Each number is 128 + 32 x the weight over its row's rms, rounded and kept within 0 to 255. Layers, rows and columns count from 0. The size above them is the row's rms in percent of the matrix's.

# layer 6 attention value, 640x640, rms 0.0359, rows 163-216, columns 128-255
size [ 72  69  66  67  72  75  68  70  73  68  71  69  72  70  67  69  70  73  74  81  71  70  75  73  67  68  73  71  73  82  83  94  83  81  81  91  87  90  85  81  86  88  80  82  80  84  92  83  88  86  78  91  88  91]
[[177 113 146 128 152  53  87 114  77  93 106 198 106 154 103 117  76  95 153 113 142 121 155 124 187 145 128 180 150 172  87 192 153 121 161  79  96 151 153  95  99 135 161 114 138 151 172 112 135 109 149  72 155 149 105 142 155 139  14 100 151 106 153 113 133 142 131 115  97 107 123 133  78 164 151  93 109 116 110 150 124 193 132 141 133 164  92 110 185 143 159  91  92 135  74  82 143 139 133 138 130 107 175 166 141 120 127 151 204 173 151  93 168 116 140 168 143 128 149 143 133 101 148  61  74 153  88 204]
 [ 86 135 134 126 111  77 121 122 128 136 133 108 127 167 100  70 149 106  88 146 118 178   2  84 109 118  38 117 100 151  58 180 156 157  81 188 156  99 110 144 209 146  85 107 153 107  68  99 169 141 147 136 148 134 117 123 120 110 184 144  85 155 150 140 126 125 151 101 110 117 105 146 120 160  87 126 147 143 106 119 135 113 112 137 138 130 183 157 127 139 134 193  72 210 122  86 131 145 186 122  76 115 102 141  88 109 163 137 110 184 112 133 156 108 125  57  80 152 142 163 100 160 157 132 155 152 151 124]
 [115 150 134  96  93 120 138 108 122 119 144 110 108 101 111 119 117 130 111 168 145 105 161 149 156 104  47 133 152 138 133 132 147 140 135  70 190 162 126  90  69  97 114 208 149 137  36  85 130 140 127 139 148 126 116 154  40 150 186  88 137 207 118 149 145 111 124  98 160 204 183 119  77 142 143  96 108 169 145 139 143 160 150  98 160  92  73 104 142  70 162 146 137 108 138  90 135 160 115 150 150 132 144  62 151 133 148 148 122 149 161 178  81 110 138 114 159 158 126  98 152 137  39 154 158 106 176  91]
 [120 109 166 141  78 138 103 123 116 145 153 151 121 165 109 146 137  88 190  62 132  95 105 164  97 147 117 137  64 131 140  66 148 162  76 104 125 110 172 138 111 112 142 111 153 113 114 181 188 139 111 127 131 147 138 131 133  99  92 141 130  97 131 109  90 149 165 115 160 153 111 176 137 120 109 113  83 166 104 138 132 141  95 183  42 137 161  97  44  89 137  28 119  98 180 170 184 130 153  94 157 106  91 107 126 134 112 106 122 143 164 204 108 122 190 156 123 146 147 189 118 129 110  81 177 110  78 128]
 [132 135 173 109 160  78 114 148 142 144 174  84 119  50 171 169 162 145  89 167  91 126 133 188 102  87 119  94  95 143 119  83 108 128 120 231 145 137 145  57 132 147 131  85  73 129 122  87  67  70 118 114 131 134 121  48 105 133 142 133  88 153 168 139 172 189 102 128 151 174 140 109 154 157 124 108  77 156 134 160 129 113 104 101 129 126 135 132  96 118 109  44 124 170 135 129 112 124 178 132  86 118  93 158 120  99 123 163 135 113  76  97 125 127  25 138 187  78 136 163 130 108 161 137  57 118 126 101]
 [163 126 147 152 126 105 137 113 162 121  84  68 146 123  57 103 133 168 123 127 106 182  90  82  86 148 122  42 115 111  92 114 135 151 115 130 177 137 191  94 155 136 137  89  82 127  79 163 163 161 160 160  65  94 116 136 180 111 147 140 139 125 138  93 129 172 161  84 168 114 114 157 155 158 135  84 133 118 123 103 148  99 175 146 141 115  65 130 122 162 119 132 150 140 125 136 135 125 182 108  99 131 120 146  86 123 111 120 142  70 121  94 140 147 135 118 108 132 150 119 108 179 141  89 162 165 105 162]
 [165 115 126  72  73 135 151  72 134 132  62 132 131 198 130 104  90 153 163 119 153 105 116 135 150 138 123 144 113  84 132 182 101 177 190  89  67  96 149 153 139 147 107 112 151 166 125 140 139 104 109 164 166 177 100 120 125 147 150  96 149 124 107 165 118 132 112 185 189 153 151 126  86 137 100 167 141 145 145 103 119 154 154 145 121  95 163 115 162  83 113 133 178  86 184  66 135 103 119  82  81 113 111 138 168 102 181 139 146  63 186 126 110 101 141 158 159 108  46 168 131 109 110 126  93 191 136 122]
 [160  78 145  52 124 120 156 119 162 105 132 122 170 137 187 104  93 154 220 104  96 150  68 130  99  90 143 166 124 157 123 198 116 115  83 146 135 144 148  87 164 137  65  91 139  99 108 132 160 142 150 131 116 132 124  98 171 156 134 132 123 171 145 132 193 112 198 163 131 118  74 153 192 100  44  75  99 147 120  97 153 152 140 100 136 169  77 165  70  59  85 123 111 229  88 121  84 167  85 175  68  96  94 135 120 126 131 134 143  91 157 128 166 122  90 114 160 132 150 114 123 112 142  66 124 184  65 110]
 [156 152 105 120 108 108 127 108 167 134 144 112 117 110 140 134 182  75 134 157 112 117 165 112 121 103  68  81 183 150  78 154 133 145 104 156 153 136 139 119 110  78 111 108 161 130 189 133  47 129 125  81  97  89 126  79 151 144  95 139  93 129 125 114  65 156 131 136 150  96 155 177 107  98  66  77 215 107 148 131  80  81 115 116 158 142  98 168 134 199 171 105 131  90 178 131 118  93 151  89 105 158  81 108 156 121 127 133  89 111  80 110 159 182 125 159 135 132 158 137 115 132 190 143 175 125  83  43]
 [156 153 100 117  93 158 212 116 104 104 126 134  85 156  81 155 121 114  58 124 107 128 127  95  76 126 205 140  88  96  33 146 114  88 102  62 130 212 126  78 164 112  54 180 118 156  61 191 188 156  79 121 138 144 142 121  67 157  93 100 132 149 153 141  73  86 143 155 106 109 117 130 104 171 110 136  72 136 102 145 172 167 108 139 129 122 134  89 110 106 183 132 111 194 107 118 201 138  65 174  55 111 118  96 145  87 168 116 157 140 141 148 181 183 165 117 113  94 147 141 145 144 154 169 190  95 135 143]
 [104  89  91 134  49 133 145 165  93 118 123 102 150 108 144 103 119  98 167 143 190  80 129 120 119 100 152 158 108 146 141 128 144 121 158 151 116 172 107 150 154 118 131 115 164 159 114 106 154 132 119 143  87  98 149 151 141 112  85  71  79 151 125  98  96 119 142  51  20 153 168 101  85 211 106 178 135 168 161 146  64 114 162 129 107 135 143  72  85  86 176  72 160 121  80 166 138  67 192 110 159 145  82 107 134 193 115  67  82 136 138 163 142 138 170 116  62 109 125 146  90 144 121  98 113 152  75 104]
 [148  92 127 199 146 149 143 140 129 139 126 144 169 107 176 109 126 109 194 110 179 149 158  89  78 125 137 108 110 112 107 135 150  58 150 135  91 164 100 127 170 183 102 111 164 172  91 136 159 182 100 117 178  75 113 122  95 133  99 129  54 124 149 136 109 163 165 140  84 137 157 166 115 159 131  99 114  58 147 176  91 117 158 135 124 134 164 120 131 157 167 165 141  83 118 119 140 111 115  70 105 119 115  99 162 100 166  78  91 156 133  83 108 172  90 152 124  94  60 102 113 132 108 164 172  95 146  58]
 [ 98 122 120 108 135 145  89 140 110 128 211 135 136 104 115 116 161  54 192 177 111  71 139 158 140 135 132 181 167 116 118 101 151 109 153 132 133  98  92 153  94 135 105 110 157 115 150 184 172 135 150 154 106 140 135 165  88 141 148 166 136 168  99  75 165  82 166 181 122 131 131 169 129  97 178 212 146 134 203 165 155  68 167 112  92 117 123  98 122 110  90 138 146 140 144 129 135  79 152 145 110 106  94 151 118 119 127 146 127 112 165  89 168 103 103 120 177  93 158 134  85 155 151 145 112 141 111 120]
 [ 87 159 132  98 125 124 123 174  78 130 110 161 121 150  80 160 100 115 207  94 144 146 135 164  95 113 119 154 160 141 146 112 116 101 158 127  83  98  67 146 177  96 168 128 135 116 101 105 107 119 123  81 150 114 133 179 135 113 149 143 141  93 135 139 145 133 117 155  88 132 144 125 161 108 162 111 209 105 117 108 157 171 128 167 140 124 143 134  94 185 109 147  99 154 123 155 166 133 107 138 101 129 167 152  91 145 159 142 122 105 139 116 132 124 109 172 133  97 150 176 111  74  84 111 123 150 101 120]
 [101 139 177 154 139 104  73  48 162 148  86  93 123 118 133 143 114 178 164  99 123 132 115  93 128 140 131 134 111 160  98 145 186 153 116 145 121 205  98 183 121 114 103 184 147 138  59 188 129 149  91 129 144 146 134 108 115  67 121  49 169 140 142 144 131 179 134 144 141  79 139 124 138 141 153 123 112 166  90 147 165  87 123 149 113 137 158  27 183 153 141 140 160  71  70  97 121 112  61 146 128  92  97  99 134  97 140  80 142 112  89 124 106  93 135  98 140 131  61 125 163 108 119 105 150 113 199 133]
 [ 68 178 119 141  56 152 156 205 157 116 166  98  87 120 120 180  65 143 185 127 130 122 139 101  90 142 113 144 143 108 172 126 102 147  73 175 136 111 157 154 174 125 116 157 169 136 143 193 122 172 133 147 103  72 155 123 179  72 111  97 167 111  97 122 136 152 157  90 165 106 137 136 143 104 165  86 210 146 162 123 118  95 119 147 145  60 157  90 134 166 161 164 111 133 100 150 133 156  97 103 124 140 118 148 102 164 140 199 212 129 186 150  64  93 121  70 123 172 143 137 172 139 160 102 118 172  95 112]
 [140 139 133 152 127  79 113  88 114 123 174 135 131 128 154  69 131 135 122  83  86 130 124 126 145 109 116 104 168  87 110 122 112 182 139 124 105 110  71 140 148 114 169 122 130 117  87  80 209  87  80 142 136 113 135 111  96  83 176 115 101 117 153  98 167  87 128 120 108  70 109 171 105 119 110 135 117 129 188 128 139  87 124 114 138 170 101  83  91 150 116 129 108  88 143 172 153 131 132  90  85 242 135 199 100 168 115 114  95 150  58  99 130  85 113 139 140 128 129 155  80 164 104 120  85 126 155  44]
 [132 135  93  75 108 137  89  74  99 147  81 142 107 113 190 132 159 126 172 183 151 168  71 111 138  84 108 139 154 136 109 131 103 104 144  75  92 120 105 159 155  43  62 130 150 122 142  97 121 126 176 119 180 140 160 146 143 122 130 145 163  97 114 156  60 142  99 160  91 101  98 109 115 138  98 136 252 148 140 142 117 127 108  99 186  99  95  94 126 114 126 128 113 100 100  91 125 118 114 109 177 111 131 140  94 199 156 134 141 132 165 107  66 145 164 139  80 139 128 156 149  65 172 131 157 147  90 135]
 [139 135 176 167 160 137 123 109 148 175 125 127 104  90 132 130  83 177 151 138 150 125  86 113 160  81 136 121 154  72  90 101 118 152 134 111 143 125 152 132 139 144 114  90 129 151 122  68 145 159 156 116 170 132 126 173 158 174 201 140 100 150 132  94 134 121  87  97 127 130 194 131 114  87 147 135 119 170 143 154 154 146 114 110 150 147 159  79  76 147 143 185 131 176 125 101  95  95 166 151  89 161 142 147 147 148  77 134  99 146 118 134 145  59 115 168 192  93 134 119 158 171 111  80 184 106 132  98]
 [125 108 101 135 106 178 170 132 133 156 109 192  98 152 116 138 107 103  83 146 100 130 158 182 116 160  84 106 104 115 174 149  86 149  70 118 146 138 122 152  97 104 126 160 154  99 100 145 104 153  83 132 160 156 160  89 190 118 141 104 135 128 119 116 105 124 100 145 153 177 145  98  91 116 202 129 105 107  64 140 122 144 125  97 141 124 125 113 112 131 130 114 114  66 105 166 116 111 105 143 104 156 117 150 163  87 102 128 112 151 161 123 158 181 171 122  94 107  91 131  88 160 108 127 154 105 121 161]
 [ 68  90  88  89 122 110 211 125 119 155 139 141 147  70 123 180  88 144 138 117 147 134  74  62 171 122 134 120 148 205 118  80  90 130 135 120 165 139 120 142 128 102 120 107 136 168  70 136 141 116 115 154 131 154 132  75 142 102 120 145 133  79 118 161 155  70 112 171  67 161 124  98 143 164 105 129 137  91 126 125 103 137 103  84 120 117 151 138  90  84 128 140 107 145  96 145 155 138 115  79 141 165 142 133 101 115  80 112 152 163 152 162  93 116 170 173 117 121  92 114 190 189 149 156 105 106 133 159]
 [178 126 167 142 173 159 117  72 125 140  98 133  93 168  92 102  97 102  84 142 124 139  80 155 151 122 143 124 107 114  75 167  53 135  88 129 146 121 127 130 109 185 119 129 117 154 131 136 179 155  78 101 196 135 101 166  98 115  66 110 145 165  97  59 125 132 132 138 140 210 168 173 115  63 132 141 178 110 110 134 166 162  85 145 172  76 132 132  79 173 137  68 105 179 105 116 105 109 105 146 113  87  95 108 183 173  43  94 146  92 122 103 138 119 178 110 147 140 172 183 159 129 113 178 145 132 103  94]
 [ 97  94  43  79 130  95  95 198 102 118 108 149 130 182  61 115 107 141 104 143 106 146 181 118 146 135 130 162 124 111 147 178 139 185 103 105 149 130 131 110 171 125 115 146 112  64 148 166  63 141 118 160 128 145  82  84 155  94  68 139 181 142  99 103  96 132 115 128 118 100 163  98 196 187 138 124  83 111 122 124 128  89 120 122 193 180  83 134  96 140 137  84  46  98 114  99  47 138  78 174  84 175  94 146 170 126  83  72  99 159 126 186 119 125  77 151 130 161 163 168  74 150 149 160 187 142 121 146]
 [ 64 119  68 147 148 105  72 109 208 101 160 149 131  88 122  90 145  82 123 137  70  83 167 135 145 186  95 165 110 161 160 100  88 150 111 111 140 180 147 124 167 167 164 143 120 111 165  97 111 124 144  96 139 157 152 133 127  84  77 186 121 156 179 105 134 122 166  87 134  82 161 118 159 110 147 113  51 130 153 114 133  73 127 112 169 143 107 136 140  83 138  71  89 143 133 174  86 125 116 151 112 160  96 137 151 154 130 161 136 178 143 185 189  81  84  78 133 200 106 176  86 125 149 138 148  77 134 102]
 [ 94 132 110  87 150  68 107  98 163 151  96 154  97  89 117 125 194 124 101 144 143 143 121 117 140 137 147 155 124 127 121 155 129  99 125 166 127 109 167  80 107 185 117 171 158 128 129  86 126 114 141  97 118  93 162  39 131  80 134 179 108 136 171 117 104 147  97  73 198 141 116 156  77 138 122 132  70 102 172  88 124 110 126 156 117  95 118  81 119  41 160  76 100 126  59 155 135 161 193  97 126 128 145 148  92 135 154 173 121 135  95  88  99  97 132  87 115 162 160 220 113 147 153 146  76 110  96 116]
 [ 88 129  97 104  81 123 119  93 159 131 130 147  81  97  90 140 140  83 116 126 180 100 141 109 191 140 110 138 115 116 176  86 211 147  74 101  93 161 130 129 170 164  83  86 118 101 118  95  87  75 151  97  84 135 122  85  57 151 172 115  53 147 165 111  65  82 129 123 148 155 111  71 160 152 157 145  58 172  98 111 122 114 142 139  71 150  71 107 116 162 180 107 170 239 109 136  95 122 132  82 144 118 103  90  70 117 185  75 150 126  95 160 167  96  72 146 128 104  96 138 135 105 121 121 144 175 104 126]
 [156 121 139 122 145 115 101 154 106 161 122 114  93 186 104  97  59 142  97 153 155 143 174 144 201 135 119 171 138 158 167 132 116 105 125  82 146 194  91 129 151 100  98 133 107 123 173  70 143 164  87 122 137 187  91 164 135  98 215 166 167 199 128 190 103 149 105 185 128 126 136 144  65 150 208  76 174 128  81  87 176 175 152 132  73  90 136 149 182  84 133 139 141 127  95 147 107 126 149 157 100 156 101  78  91 141  95  86  87 140 105 109 138 153 167 100 146 142 166 108 129 102 103 159 134 110 145 155]
 [107 108 137 161 131  93  77  60 102 127 168  94  70  99 101  73 146 173 162 102 116 108 150 168 102 120 131 156 142 163 125 126 154 129 150 124  85  55 101 106 160 105  92  61 128 116 135 134 124 124 158  93  98  93  92  81 103 117  63 219 144 136 109  97 155 128 153 169 133 130 152  75 130 141  64 143 103 165 130 134  74  84 124 157 103 110  89 121 104 125 116 129 109 184 137 162 159 121 100 127  97 130 112 145  84 123 134 124  77  99 111 121 133 156 116 160 154 116 129 133 137 143 139 132  71  86  85  89]
 [109  72 130 104 104 141 138 122  94 150 108 111 153 104 127  98 106 112 142 102 138 107 134 111  90  63  55 195 128 107 170 142  94 154 172 115 105 126 195 128  69 133 103 109 129 149 136 169 102 104 114 175 130 150  98  81 132 158 191 160 149 134 111 192  99 122 127 186  63 154 102 110 105 101 136 109  92 120 136 142 174 173 115 158  69 168 123 146 180  58  89 108 146 163  96 142 183 148 144 126 182 138 143 149 105 115 113  83 121 116 146 104  72 105 131 151 154 199 101  91  75 119  97 178 110 124 127  99]
 [162 196 145 129 132 157  98  98  79 142 129 101  97 121 152 115 170 123 148 156 129  47 149  90 137 107 134 128 154 154 160 152 143 119 124 162 121  96 131  93 103 199  76 136 107 188 137  83 157 127 175 182  99 124  83 158 163 158 109 172 146 127 121  98 110 173 129 154 155 162 199 134 163 118 137 103  85 172 183 171 104 163 153 133 188  62 116 111 116 162 127 197 113 144 124 133  65  93 115  94 184  93  99 132  91 108 148 151 163 103  99 110 120 142 106 108 131 129  87 146 162  92 127 100 153 130 126  71]
 [153  94 197 172  87 113 152 135 165 104  93 151 137  98 193 101 130 113 187  95  95 153  84 136 157 141 119 148 130 110 139 150  97 144  99 109 104 145 118 166 162 146 118 122 182 141 118 172 105 101  65 117 160 167 110 174 124  90 140 130 127 132 122  95 145 148 103 132 131 175 117 121 172 152 174 175 115  76 118 128 167 141  99 134 152  89 140 109 127  75 157  49  92 115 160 144 153  97 126 140 116 150 129  63  73 177 117 116 140 160 173 150 185 133 112 193 179 143 156 153 143 103 131 127 163 125 157 178]
 [137  91 123 198 127  88  79 133 133  94 150 137 150 172 132 122 143  99 207  70 157 148 140 161  66 105 109 154 103 133 145  71 109 134 166 136  97 104  66 168 115  73  96 203 157  96 147  92 121 119  93 124 123  64 125 113 100 108 110 104 164 141  86 147 135 101 131 158 145  89 147 156 117 140  93 168 120 115 148 144 206 124 143  96  99 116 111  89 123 129 103  98 151 155  96 121 120 149  52 127 183 114  83 117 112  91  86 165 134 193 125 124 164 161  90 153 134 130 106 137  89 113 143  99 124  87  74 137]
 [135 129 165 140 154 128 128 171 117 127 189 114 180 154 115 114 101 151 123 145 156 130 243 140  43 133 147 148 199 127 138  79 115 142  78 184 177 136 146 204 105 111 157 121  82  80  97 133 140  88  82 173 136  86 152 125 127 132 175 157 142 125 128 149  97 103 168  81 129  63 111 137 169 110 125 111 131 162 155 103 181 146  93 155 124 168 114 164  96 150 172  78 168 183  88  96 105  94 105 138 149 118  94 147 107  77 109 106 181  82 146  98 114  75  91 153 129 133  81 149 131  57 109  67 220 109 180 128]
 [111  75 117  89 130  92 113 105 222 120 151 137 178 135 124 102 182 126 107 139 106 117 120 111 160  98  93 162 103 103 168 120 133 111 184 121 101 127  76 132  97 147  79 136 180 143 145 115  88 127 171 118  80  80 177 156  79 117 107  99 169  97  74 148 168 107 153 124 193 144  87 149 121 129  86 122 129 148 125 214 121 144  43 118 140 121 108 143 165 110 120 125 156  95 160 136 149 159 116 107 147  82 112 149  89 106  83 144 122 128 120 128  97 130 149  92 116 132 108 212  87 111 123 133 106 143 128 167]
 [167 108 132 177 123 151 124 123 201 136 141 119  77 188 144 157 128 102 103 185  84 123 106  60  89 125 194 133 129 177 109  66 127 161 149  81 148 119 173 114 134 156 160  86 149  75 187 112 152  97 119 102 109 107 107 126 116 174 104  43  92 144 175 157 105  64 118 111  44 118 170 122 152 126 138 158 130  82 103  53 170 119 135 193 122 114 171 180 138  83 110  91 142  73 145 148 121 116 137 126 103 155  96 156 167 109 161 116 131 124 178 134 153 136 131  78  45 128 128 177 100  53 110 169  90 135 186 172]
 [130 141 106 133 104  65 144 179 113  95 120  98  81 120 137 127 199 166 134 109 104 126  98 170 122 131 123 135  88 128 149 115 159 139 123  92  85 123 129  96 109 175 130 172 146 140 119 146  89 136 136 116 106 194  95 113  85 143  86 135 163  81 130 141  60  87  94 149  97  94 227  97  93 147 190 104 173 118 101  99 114 137 145 148 148 109  77  95 132 113 150 151 119 126 155  96 150 125 192 163 141 138 122 144 135 130  86 142 113 157 114 143  99 121 106 122 120 123 157 178 132 126 191  96 137 224 103 151]
 [163 179  73 148 211 140 166 114 122 217 169 121 156 164 104 110 139 171 123  78 132 114 141 139 100 104 120 132 131 146 127 135 166  64 156 148  93 138 153 113 140 174 133  46 133 113 117 104 138 102  67 114 136 122 102 143 120 132 127 170 119 141  98  98 140  60 148 127 166 145 132 113 144 139 154  85 126  72 149 186 188 191 150 143 156 100 155  93  94  91 176 132  75  87 131 133 212  86 125  75 155 125 105 104 139 142 108  66 118  97 197  84  93 154  84 126 119 131 174 113  92 110 139 113  85 129 144 164]
 [132  69 141  75 128 139  82 179 158 114 190 121 146 125 140  47 195 141 162 117 133  86 152 107  99 134 118 144 153 148 101 127 144 159  76 192 118 147 122 109 111  89  71 129 157 111  57  98 149 161 109  73 114 112 112 123 170  79 149 121 125 153 100 125 163 143 155 198 102 115 166 196 122 125 145 163 183 122 110 155  87 173  96 133  97 125  94  89 112 131  85 150 138 158 136 149 119 182 121 155 123 115 103  87 126 119  96 155 110 146 141 147 117 126 106 123 115 150 152  60 150 151 149 145 188 129 135 167]
 [114 111 132 111 142 118 208 185  84 121 128 107  99 186 128 185 153 114 142 114 135 116 160 102 160 214  88 128 104 108 166  92  90 139 147  87  81 137 140 109 106 141 136 151 115 147 193  75 135 179 127 139 112 129 137 155 191 135  95 143 137 171 153 122  89 104 138  87 114 137  97 124 142 138 126  69 121 120 157 114  74 162 167 123 103 137 153 140 192 104 127 157 155 102 117 109  90 128 100 138 132 125 123  90 151 170 142 150 103 144 103 183 126  71 116  89 152 215 169 134 142 134 108  77  87 176 135 192]
 [114 143 153  96 125  94 136 147  75 149 149 162 125 162 106 125 154  80 135 127  80  85 102 190 102 142 111 158 101 178 133 106 121  95 124 152 150  26 157 136  93 123  87 175 133 180 167 115  93  80  92 214 178 148 110  86 122 170 136 102 131 123  99 110 134 139 183 125  79 115 152 138  80 149 117  81  90 121 131 127 121 124 111 114 176 121 116 128 156 124  79 170 170 151 107 168 100 123 110 136 117  99 111 152 161 164 129 116 151 112 101 162 191  75 136 131 137 133 115 163 141 174 117 149 186 131 123  88]
 [118 108 108 107 153 171 139 132 183 129  82  71 122 130 127 105 146 163  69 109  54  85 168 186  57 135 113  91 117 170 154 121  56 140 178 115  73  76 182 138 194 108 193 132 151  87 106 110 107 133 117 111 120 102 115 127 100 118 146 107  98 109 149 106 118 167 166  67 176 104 177 148 119  55 156 114 156 143 116 152 140  87 156 130 143 128  97  42 111 202 109  96 139 145  94 181 152 156 180 195 171 112 188 146 183 216 116 114 149 108 151 112 109 117 151  92 148 114 161  83 124 157  98 127 162 161 137  69]
 [158 125 206 139 125 115  62  80 104 130 159 119 199 109 142 206 106  80 143  97 121 128 181 143  95 122  91 107 112 100 121 172 146 141 145 181  70 136 111 169  99 172 144 140 165 127  86 154 117 137 127 211 123 123 216  78 176 160 131 147 160  67 140 149 146 138 142 190 152 173 169  87 124 177 105 191 113 155  75 131 125 122 109  99 137 153 125 164 120 155 104 110 167 114 153 159  69 110 129  96 150 119 158  81 154 102 164 147 119 124 149 141 133 138 117 148 150  43 146 121  78 140 138 140 176 110 187 152]
 [ 67  89 132 143 132 124 172 125 144 116 137  54 163 121 141 109 144 145 139 133 136  87 121 173 162 138  83 146 111 159 125 179  92  84 109 200 135 178 153  82  80  95 137 146 123  60 135 129 114  92 110 113 176 140  91  79 177 120 145 120 129 171  91 113 156 159  75 114 194 150 158 124 115 155 149 121 124 106 126 123 101 185 123 134 132 174 169 110 110 137  72 167 126 136 133 112  63 149 153 146 105 111 102 145 137 183 100 178 128 109 119 135 101 109  63 131 129 130  92  90 125 132 124 106 164 178 170 130]
 [164  78 140 120  96  78 150 113 100 120 134 166 129 166 156 120 204 159 162 189 138  86 138 104 161 100  89 161 118  90 152 116 128 122  96 189 150 157 146 105 113 115 136 121 117 129 155  98 124 148  94 129 127 160 145  68 190  87  91 129 127  85 101 186 122 114 205 150 116  71 124 137 155  98 108 132 100 159 128 171 108 198 188 132 140 118  83 102 113 165 103 126 149 150 134 103 149 185 136 116 119 175 134 154  83 137 123 122  83  89 111 113  80 114 178 102 135 119 126 145  81  98 114 174 127 138 144 142]
 [133 220 109 146 141  63 179  88  74 108  93 128 144 157 154 201 115  59 152  20 106 123  66 104 157  84 130 120 146 125  98 171 103 102  69 125 128  71 150 137 198 110 141  95 107  88 103 144  97 146  92 142 149 121 147  92 101 123  93 126  80 132 155 136 151 125 120 136 187 182  67 140 155 181 148  81 165 116 118 100 148  85 142 111 164 149 152 130  97 136 137 169 106  72 158 106 161 105 140 130 121 128 151 147 145 143  91 149  86 164 109 154 179 142 155 185  84  95 134 126 120 156  98  99 111  76  83 123]
 [139 132 119 196  81 179 154  81 130 130 135  73  74  97 134  79 152 119  96 223 134 134  79 140 163 139 134 154 157 177 145  97 184  98 133  65  88 151 143  86  79  55  47 127 145 158 124 139  66 121 106 152 157  85  94  65 164  64 172  76 142  81 108  97 134 148 193 142 157 119 149 132  74 138 100 117 126 130 155 133  96 183  85 140 169 129  56 132  90 155 113 135 153 142 133 178 122 116 136  94 113 100 117 173 178 150 109  35 152 136 146 126 103 121 152 106 130 176  97 117 114 120 109 109 137 158 125 127]
 [105 147 146 133 140 155 169  64 142 170 146  76  81 190 170 110 120 108  60  81  91 142 161  77 112 172 105 137 163  97 122  80 196 142 127 149 138 103 128 111 111 105 121 145 125 109  95 145 172 160 115 106 147 114 137 136 118 114  50 129  81 178 130 163  96 118 117  90  91  88 115 179  97 122 173 120  99 179 117 138 185 136  95  90 135 127 134  96 120 172 131 191 169 118  91 122  88 164 104 133 152 109 134  96 154  70  81 151  71 113 109  55 145 156 151  78 113 141 137 141  91 136 138 148 119 199 133 125]
 [182 122  94 162 136 174 133 149 157 149 154  78  93  59 133  75  82 122  89 180 159  80 138 182 158 135 163 166 166 146  94  70  99 147 132  93  89 157 121 109  63 154 108 121 118  78 138 167 114 151 130 102 120 101 133  89 135 119 158 104 138 150 176  92 193 135 123 146 167 154 167 150 124 175 179 127 163 156 151 126 130 119 103  84 128 133  86  40 108 174 143 122 177 188 134 154  91 154 146  94 116  95  65 146 170 133 176 132 213  71 187  63 111 122 136 123 125 141 104 107 136 108 115 132  97 106 134  60]
 [ 78  95 118 111 122  84 120 145 143 130  95 189 114 124 182 173 148 117 153  58 151 157 135  47 154 120 126 141 102 100 168 112 155 119 100 114 149 168 131 131 141 133 104 155  93 147 120 149 159 128 165 162 103  84 196 152 157 136 161 146 170 138  88 178 150  94 172 139 141 132 102 131 135 113 104 162 133 106 163 164 122 134 115 111 126 118 152 107 101  91 146  72 112 137 146 128 127 132 134 126 118  84 171 108  87 147 110  96 142 134 178 130 133 170 130 132 112  97 107  98 120 141 100 112  90 111 135 169]
 [126 171 110 152 110 154 163 188 141  23 145 106  50  83 110 118 124  98 137 126  53 165 139 115  87  85 129 146 120 142 102 157 100 115  88 129  92  80 164 111 159 129  77  82 113 141  75 100 123 134 134 126 122 110  61 102 147 125 153 109  99 134 144  98 217 125 146  53 131 178 131 117 137 137 165 105 135 120 108 152 151 195 122 174  99 111 120  95 157 145  55 103  94 145 126 172 133 126 103 155 121 170  87  59 168 100  83 125 120 128 114 158 123 159  66 139 171  83 135 111 113 119 124 144 138 177 196 152]
 [186 154 103 134 101 177 183  59  91 104 175  80 131  69 154 147  88 110 123 194 166 112  80  57 150 128 125 132 118 101 116 193 144 103 176 121 135 102 132 127 152 131  88  78 101  95  98 178 101 162 162 146 121 156 134  88  81 145 172 157 130 106 120  96 169 139 172 143 113 164  96 111 128 142 177 132 107 134 161 134 152 163 127 130 160 141 117 100 153 138 130 129 137 133 118 149 126 106 173 128 151  73 116 110 131 159 159  79 128 146 146  89 226  83 145 154 129  77 109 102 170 141 156 140 151 123 173 146]
 [157 124 151 147  94 118 130 142 173 187  92 167 125 157 142 111 154 136 115 128 168  89 149 103 147 104 146 185 127 169 162  74 119 184 191 125 156  56 109 132  98  86  97 158 138  78 138 150 167 145 105 142 164  99 174 112 135 144 127 100 129 156 120 115 162 109 121 157 159 119 154 152 127 126 135 141 135 122 121 157 160 148  97  83 117 140 153  93 136 111 129 120 163 164 113 160 115 150 106 128 160  58 121 179  99 119 140 150  95 130 158 100 115 103 105 110 146 177 128 136 107 169  99 147  90 120 109 152]
 [157  59 170 151 155  84  90 130 200  52 112 110 173 130 102  65 114 162 133 172  46 157 145 127 156 130 156 113 151  95 154 139 161 122 113 158 108 167 123 160 102 143 152 109 162 129 153 118 133 131  82 139 128 121 121 119  96 113 126 119  97 119 156  80 158 133 212  98 155 155 165 113 114 139 158 167 122 180 110 131 132 147 154 116  91 137 112 178 163  86 115 112 128 134 182 135 107 110 171 149 175 164 109 113 140 165 100 141 130 151 143 105 105 151 180 107 171 120 136 176  88 121 129 121 127  98  95  64]
 [154 159 111 153 148 148 145 120 190 177 183 143 121  93 130 108  86 137 139 127 168 151  87 115 135  75  77 110 119 175 119 122 129  50  94 179 150  69 133 101  93 105 150  79 115 148 158 145 118 127 116  79 145 103  91  84 135 113 122 114 146 139 100  90 156 148 143 128 142 123  92 123 102 128 150 147 101 126 158 148 159 134 163 175  83 113  67  97 120 177 124  92 148 155 119 158 135 178 139 138 166 116 110 142 130 173 195 169 137  56 134 140 141 158 107  90 110 137 144  70 139 178 159 122 113 173 113  98]]